config.yaml
num_hidden_layers: 19
hidden_size: 384
num_attention_heads: 12
num_key_value_heads: 12
head_dim: 32
intermediate_size: 1536
vocab_size: 2048
hidden_act: "tanh_gelu"
norm: "layernorm"
norm_place: "pre"
norm_eps: 1e-05
positions: "learned"
qk_norm: false
attn_scale: 0.177
bias: "all"
tie_word_embeddings: true
parallel_block: false
init: "normal"
init_std_qkv: 0.0185
init_std_o: 0.0
init_std_up: 0.0185
init_std_down: 0.0
optimizer: "soap_variant"
learning_rate: 0.00274
beta1: 0.95
beta2: 0.95
weight_decay: 0.027
lr_head: 0.00522
max_grad_norm: 1.0
warmup_steps: 200
schedule: "wsd"
decay_fraction: 0.422
decay_shape: "sqrt"
final_lr_fraction: 0.0
batch_tokens: [32768, 65536, 98304]
max_seq_len: 384
doc_mask: true
train_tokens: 467500000
max_steps: 7267
dataset: "wikipedia_en"
Each number is 128 + 32 x the weight over its row's rms, rounded and kept within 0 to 255. Layers, rows and columns count from 0. Numbers have three digits each. The size before them is the row's rms in percent of the matrix's.

# layer 4 MLP down, 384x1536, rms 0.193, rows 217-284, columns 1152-1247
102:098167173113099119162087121133160107165143159103101150099107145177110071103128179169151062072100111086094141114161142127086109154120095142118122163152132123110131103139068158119166165080168153144136071181076146064137099063106116133127162120129117143131123116139096094107108108097125132110
102:122158096140094128129141125115115117160162102104165083109129118208147128112139138153134109090109152107126167142141102167198153143143121110158061108147148131105085154181173140122082104107090144094148169122132109102137109111129081118105108162101182152154159139083145187111132142123137092141
100:157154124111118113101135058136136146097171129126132126078117091151133113049092099154140153146128143108102117131117138080177125116117140147157175159083084175144117156133131083090134114075140167098139140142086191151128145115142169137085090091124082142096100201134109133156100141116113142152
101:205099145116129121141162095136114139062195175141116097080130102158046094111081104117146141099090121048102139113126138157121179120128134199084094138138143135049123067079107068119106110171141171092089153107123117110067088124101125126173140107131084085070123120156112125175092086184169074120
101:077188160122123149130121143101098106097131053114134121121115136120103113115178104131155070142117139140150137102112128121109150101128125128107103050121137116107123161155130086134183143163105097102110088166086134152126174113165171113163109118141173151134102134100120147087150127170083091144
103:140154097128118114115113088187066160116072141108094107135108079093166157124143128120141089159126155135109108060184063105187120118167123111053173128123122150168138172084126111208092103100104084117132089148160171152124135104124157142139091091120128107113117175182114163155169118125164109096
096:103171084218096201143167120177129098227110153158133101083133172048201103128090183111113157207128106077120155157113137118125155147087162129096123096183147110142187066162126133184150121098139128117123130122105107154087131196133077157127108179152165222125127131155090181101156106124091139160
100:096085126157175187131136167163118137169175159107164142165158178114112151161132157098144163120132096109115144160077104130159134141168119142172154119109096125140140158166117152146128135151135100068109127046126138146139168133106086166113159103118118097088088107169180201190167115119063233066
099:129171148081182126145106120135157031158070079135130065089149112178100085095095092195088134143101072142140123138102148151162096141103164139147100153121140116161149152180156134087143177136142125092093111108135141157116179157158096139101111115155126127086148221100129079086119129136132136147
105:114151080105145128124185144122189169113058096058121122135108107104152142124137106127121143129123096083094141171138127085101156098116111098132143127070148104134178099165160139116105103061158178180131151117136113134124110133122177156154195068118103170149115175120167129146171069124082098134
095:160138158070105136090145122146154152152159157096107108197112180096130128137142202154104126085151102204150104138085182083129113149092131045133140074144105134162125185165182117138166180110146106144181132107099106119073115196144161087121127112165124155095149071110163140129116153161151152110
100:142120097095159114103171140126123113132081108102154168135103072127134143073114139113107148052081133083140117139122171112175138224147111141138121143128156140137126165089115164116119108090120152146097104147132153138104082031154167137136157125181073085125118155181077098171128178140064162161
102:166134125148120101124156144122107185146152119142174173151152168110137103118182122174089164143199090107179109106146109145108151087146158124187127056116149150133133173168134104092170120082105098186147152101119110132137138179076126183178128140171132117115148137095143121123168141130158108146
098:095057134120186124126126151109063131182064136085124160104159145158216154183086108085158110191173087080188118186144126192126153149139108131143151093108192178075109196180178110124169072102094137107181137117209139150150103135148126132143171070178144090155183140135142144166108175142139114093
100:151104147156084171185136110178131132140116163136097106177117142089120129102115174112129128180123116181115193101174112161130098131180129068127129088166155166142194137135162153131106133046099157178143130103116097157152126144141090093132135163038169081162109123165158126113201162160137114144
098:155056155170125133147091158119095100097139217067122106140096098139133167093097126145133129110059120107117100093074122143166105143107131174103143163147094136133127090088071130143103115135133112176150112161147101148091177081162165095105076084140186129142145203168099127127160119128161094123
109:128165153096105127159119175122092118098104150126093132134151191108186141073065132116103158174168094174110097102153049170130109160142145157142148188120092145104133100081121172141106152112128137124144134169173114162151153075072115210150106089085154116176133088125154176130141176188142142116
105:156110161151137104118170147121091156094145176122129118172093065131137140141097111125177126134101175106180150095144080098157067147100139201127138126155131122024116141142109107152176111171100135079088105136126198070149101152149111119123174152112093130159111132162125137151068090100157150115
106:148123185147098127101080171172091129180161075145104077112143131172147119165170160118153173169140177082067172162167109086141138102125102155121087105138131132079128082163151109134177182181146098172157145146176087134119115134115129090129122132152131158059190153143099148115130141118104170125
105:103100166129131124206121160128151098046080068108180122169161103162159076154163126181157104117079074129172143172104153060170122066110136125147171064102122101152113192184105191142080086187162115095187196118116165073139077121103128119168108111086165190130151123068128109128081153131123073137
096:114141146086124082133201092110201094141152159108124108181061117094072114078165170112107127142133137127108114196154060153150171092090126142157158132121121116156153095135117137134139123112120106146108109075075114128146163108103166120117116094079180126160109128068118164111169122126167016111
098:170062147095094155146159110132101102099146169116142097095119142125127123130063185064124159117162145134153147105100111154184097151074180133103137152126173113127111116101142174079177143104131164158143124087108105103087184119103095195171166190078141172065167194134115047150130123101045126114
100:182124092157094184152115058136167130170129090085089099075120124085149134116136170083142135109113183133111158102122148159105127059072149141108077143147081138108118112137158090103132094100110213164200158146157147141176132052176051109146072161111149097075121077110118159127192141123130140118
100:071113151148149110127065087111100134131157165123123192138140116140164181171081081066112113136088137128160188147145184124151088150127114152138114116185116145087123080138120174106137150136144155140078088085176122070135067130115161146126102083161123173141155122162163167130121134150176111137
098:109148110145158145157094153105065146146140099122137165110101100118134134155064114127193147153114172196091139124101052123106125156083125101109163135171140086187157121087100185068118129135115104150066182130122101139136155174170083166094181170155134216078133081109159187037073143124143172172
100:155174095071143087129159125154173145133117134123156137076116135150142110157105120138155108083157195108063150082135137074135142166130188124123117107131113138154113091190157135127104090141128113136139118116146155165083118164147093038151093088132101127134146195089114118137144119144092070197
099:142128131160112134176134131156173110105056131127118119109087097172102150108190124108138179099111137159166177081125102141146128125151158135105121142162093128130109095135164115151100150110133107165098139166107148116094146122120190083102141135150136110154180180102154158126156054092093204137
097:095185089120095149112165107120187062110159144147144126095147126123118071156128151132196107086105120075105112141149162078148152127181146165110101142123204111122068079140135129153080111106061183140093104149177104166111088148130098083166098120167087104131087153149176113154181133100149161115
103:084096144102075171130127119156122108120155172159093130131118119117179135103119180092122112103133106143123091131168083169205156160048142126079161089101147132158104194117088168122130126128120124164132158142169118135176097086162109152166101147145113100093155129127117145088201157129203158151
096:099136126079115128118149113133124045152106155078091091162093149059096147161154060155119130168136154123113107129093087146106171102121089116156090130098127111178102035113074119113075118099136087119073118141089124131100124171107158166121144124153122134194173162116073112161114134166144107134
101:124119153138141151129126142149161181164129112139142099174117129115157061151165110125141181176137121112073186175113134115099157120153116091155160089179171043156117099168144113173130124101186139162125126107136184121123084129123083133116143179157122130087167084128153176233109089142133172144
102:168171135125154116148100131146141135149082123113083118109206103137123144114088200170141130055137135166111109080130154059197093144126142160079141164113162127102108133206135128125164129097090148126117060176140120157162120110150127175150169184066053083111116117131149125123076111177119100124
099:143140099081152132136128136085139104115169096091091137044122165083156071178135127141196096202102180127114118125174090180137136085145140085070114097130164168084138042146168144137145153177131122130140131087159076134119181085119154102154112045103154084126095155170117121113089085123135124168
100:084092122094114176113151141124149132112084068142137060108099138154181113119076180112083123096140186160159171161143142138080150119103141082103119125110107122152101050163117163136119117113107111139116153158137080108144088116116132149114161154083176150149096113117185140087103161188105142081
099:115134126179146179108130155064153165240054104128081120141079102112067056134134073149105140119137112105189092098155162122160126125141155134125236124138141144167126117144122116168181102172170095119106160097152188084123148154125114089131128083066058112132168126151087128129095075116161125131
101:109101161085124166115197129149153110182149085108102058126148125054163150151122102121125144163142116154139136108117122137114156117144117179143169154105080111122094145088141173155090137103141159134063180172167152113121173120202110148144134119135160163112089047084111088112088152197102168107
103:118108117150135113145104125141121137148116166093116086146124088111103184120196122125119140119104144157063103138110152101132151148103131167096071136147117109146108114152100156167087130100112114105187133086113171123070152132162148134125111173114180159149106105142097152078112130153179140145
100:142110117108165115157174126145124091129111135154200143171192122160116130170097144114123115155182139194098134104110141135127141136126177070172098147142111042143152147191113110143159137102169136127070154178202195115180135142148167109139088172122100169136192096100167170140139156100111167120
101:143174146188111122126109092114139150108134118106149109208130131152103084154108106096105139132099037149121078143202139161174156165119116163074148146106125101135060109070070100123131143107198085107094108126126137149105102107079146128121135172105095135133113158104151120170141115155123135149
097:140161154085102151117089128209163174125189164122122114158186125175102093192160149124114112118109158151166121109052128113143128109207119137107164080093154076122069137124095082152116101119163086171119144033161116173162130082095108148092106149109141095142115150155139136102095061144095085131
101:086177116158089145142135147191141064133174125109008103072097173138109128186174110134091096138117174152166118087115149107108150149082152130118147143161110131155130215098137181136158124137114111174122069099115109169172163094144136117136143158083167128137161165097150103115164076126124171161
097:097137169128038105173109116118105138130141144137169168164133090147125135086087132185103105056123105076114138103138099133122133124114124162106156169147143162119076087118128133081048107126160108184132126169184148080106163215137102102101124067075159111173124160111140100154098138128177164153
101:125147072158102128098190136119103096151174179144101090147062059118120108132067148072111171119102144103159116096184102150132121134123079142136077117139182119085129144135123151143167101174133160096116168152104117124103115112126156122152130100192145084089084144159128139163171132082171071073
098:112119126129086118090107124115127142201045130098176145079116173119148137136163159125123172128064000118132109081136169086130149151119093116154148115179158105151133104147115148135122158123142130095110123145159133146118146141099098157143126129074170152119159108159132122089110157131170085200
100:171082070098126128119083146087101164105117134058165143085086077182112109148063135087108140163135137177119112136210162138133095149115127123166137192116188158081101117191176135153126095147131093104153128113139081131138145141133152102130175103107083121160114107162089075066122083117132132119
099:165130134053147114152063040111102128057189114184115069130105128161085186088114129012135140140096140128133148142139119149092103092169082078153084084126116144115137109121181117139097135171140090127197169080194106153144109096100169079144166158159135151151166118143181125089126115129128107092
100:140133099185149141127170193089111147091114104184209126189127093070119142103135113080171115118073145169153081135120090140157106090082136117125173129124123095146111110158153094107122119121085075136118129147084143182134114128187131212069117086130149116156131133090138110140147152178140166146
099:148143090129096173128081144176121124104084147112081127126097100171123097153080144164152107189144151133088102108160153115074092145106151153153132126152154102111151088069180116104115115092187038172174176122132127132124122191098138130128138088154094153103067135103097146082112007150111108136
101:102100169158084164088084129134154068145084126021101074142219133107115127138088116131108121187118077158103107111094127145065163123119094176138166138130123127136097148099138137100147136097140126150155164141147158153102089101126100190093140153083117103091166171093121163123116131160193107122
101:066100102163141155114142106103122110142119159134114088092119092092101161139105126163164123122132144128118121140131065068131118171115166083131166092159147135132185102101098108088079105156100109201148163115157200155112114122090110055135131195138166074142129137111153127162175141133185153178
097:120138115163124162152106138088138159145090115140151117174109128160132126181132089106102082103193118144104158236127141111178103115127099132158114153114137161147180113153113129143144205175106158135127107192112107136068107166109104180130116138127103086197117143124159137154197137118185212159
099:132136125108139109087144172098149134116139134134156150136196099080154141129157126191112179093140133108158163127112154156026108154134126109087125150077048149096085128152126077147115123185124087099102157118116171121065104096168166126100140123073123085074069113163146117160163068126202137082
099:100110145146108144134148135167086166070135125145103152127123156185133107038156151156092119099076148154135136109143127102079123123116119119078152152169150156157180157134142133124106180121083086182134126092126102137092176145129136098135110076139105158101100160128112157110116167127163090168
102:169169133137158115134192112181176096192176174135172131150195170134129139132112089124109091087153150124076143131128127163141076059114085136135093108097123122183186135141157146130111095154117131137103120164075128089136107096134113085164159172137133107114152093103133109102146112133097194127
102:102074127111113097133082131139147138070126103150194101151097179127119138154128118149135078121136202100166116113116093076121131138126128105085140127189140154156131108115098176138063137086136157162157169110058095099178112143130138154084107125153083127087125105112171143204124084149159112183
100:176103065172090095085157095115113142091151199118143084158082188123166125152151134077126123144151197108133119110130120141115164074149128117169132128120143115094126126136156125084119147148078202146115145101156147129176049104088077145114174112160121134083144125099189114184127116109164167118
099:158148130046114061187110094121158123101122101178086152168135158152168124159056154178138069119145081192088103114146096102113115137147153073113074158114148090140126177139139160096103114075157197113166053129122124159133129108069122163160185132146110122182137144104144173133109161073089130143
093:138144072116177074146110100132150145106167128141116126087126103098119157083069084141152147081119091153142094152175135123131133190178113114119095167110146083137140148087163090072164159106076188093148133160113134143126128103127147151173116089152102163124125120111092144147126129120161172106
099:073185107171166124132108140130107113093152178093118147141093101087075126136071192080134090169140103149111142147136170112095182137179154111129140142085161141088097131117189126139135060138150090081167144173086129122139135133088101117095108123167097174174133110123115135173136063143124068147
102:154044176136122106108064098132103163140107109127175159135118101119099154093096194146065094112148032139095142108155186139123128079113162130123114136193113106105121128051132084106122153107113118153108104153159127116152092128138157159102098128054119178152144105130102134134148053075113184155
100:107114110071108140108114079147141114155160118120132056095194090124134123081128095074127095096094099104113181150131189124131102132158162103124141148113141117136093211174155112210148149133144130147152135161130114124085135187101147119106149133164118174145150124130094123103126093131121161182
101:184122124137143138125123085106139071107057068147105194184119171133123117123125176125093117171176076109098125119144135199093103140111107115107129060153117114142200000063085106114130155113156157072142176147056153178066107151164184140170106128143080170113122138127102172073094161144122164130
101:144129191120168133130121149154158121127061066111182067139161099173160109094094185123080173155166087144126138089163141129089038140138127098164146102108099132141113174186142135092134136136114126115125111133111146130129108150175150135096162121184150144165173097170144123101145125141124132147
098:087171092160052118135119128186142114158164086083116154094068189093135101155121100122126116131114221184077203114149190062154144109130175134107102108156121120097127177183150143132187135062130167206111102095160111152174111152102064098184156105090105187044127161110185119131130181113075129116
101:123110092152108188202204129104125158096132167174125101149131165106160109122112175120106145169152126165155168111126125149102141132129183146127154061128148160128102145168147090138050143069098134169149150072076150118149130177102146160130141142133142126072132166092126137169186124149109141106
101:173127073090150141180130114131090159176107130113099169168110058058097143093075117141120120221112138137081082112090132157167112161168113130098148147152109155172080160152069136148102043166152132139099141122092046163072121193099155162122137127113155183099141124155109153144187154147162109144
098:181107112109106149158142080141134186130144134138065161140147143153168074103117046057130170120090131192150073093104120128151170129108094129140135098068187097112078121118143110085138175137136072149129130077141169100117120113114052129092177114108134140144162097189041095129154141137122151142
101:139136118146193156072077177114163129102169170154059094178120103123158145127142184149161161140166118080079130095149139131156159057164148155138118129097072148130117117182140114137142128124094179144132080150149101136187075115131139161093094195129115135177186224125142152142193131137113107130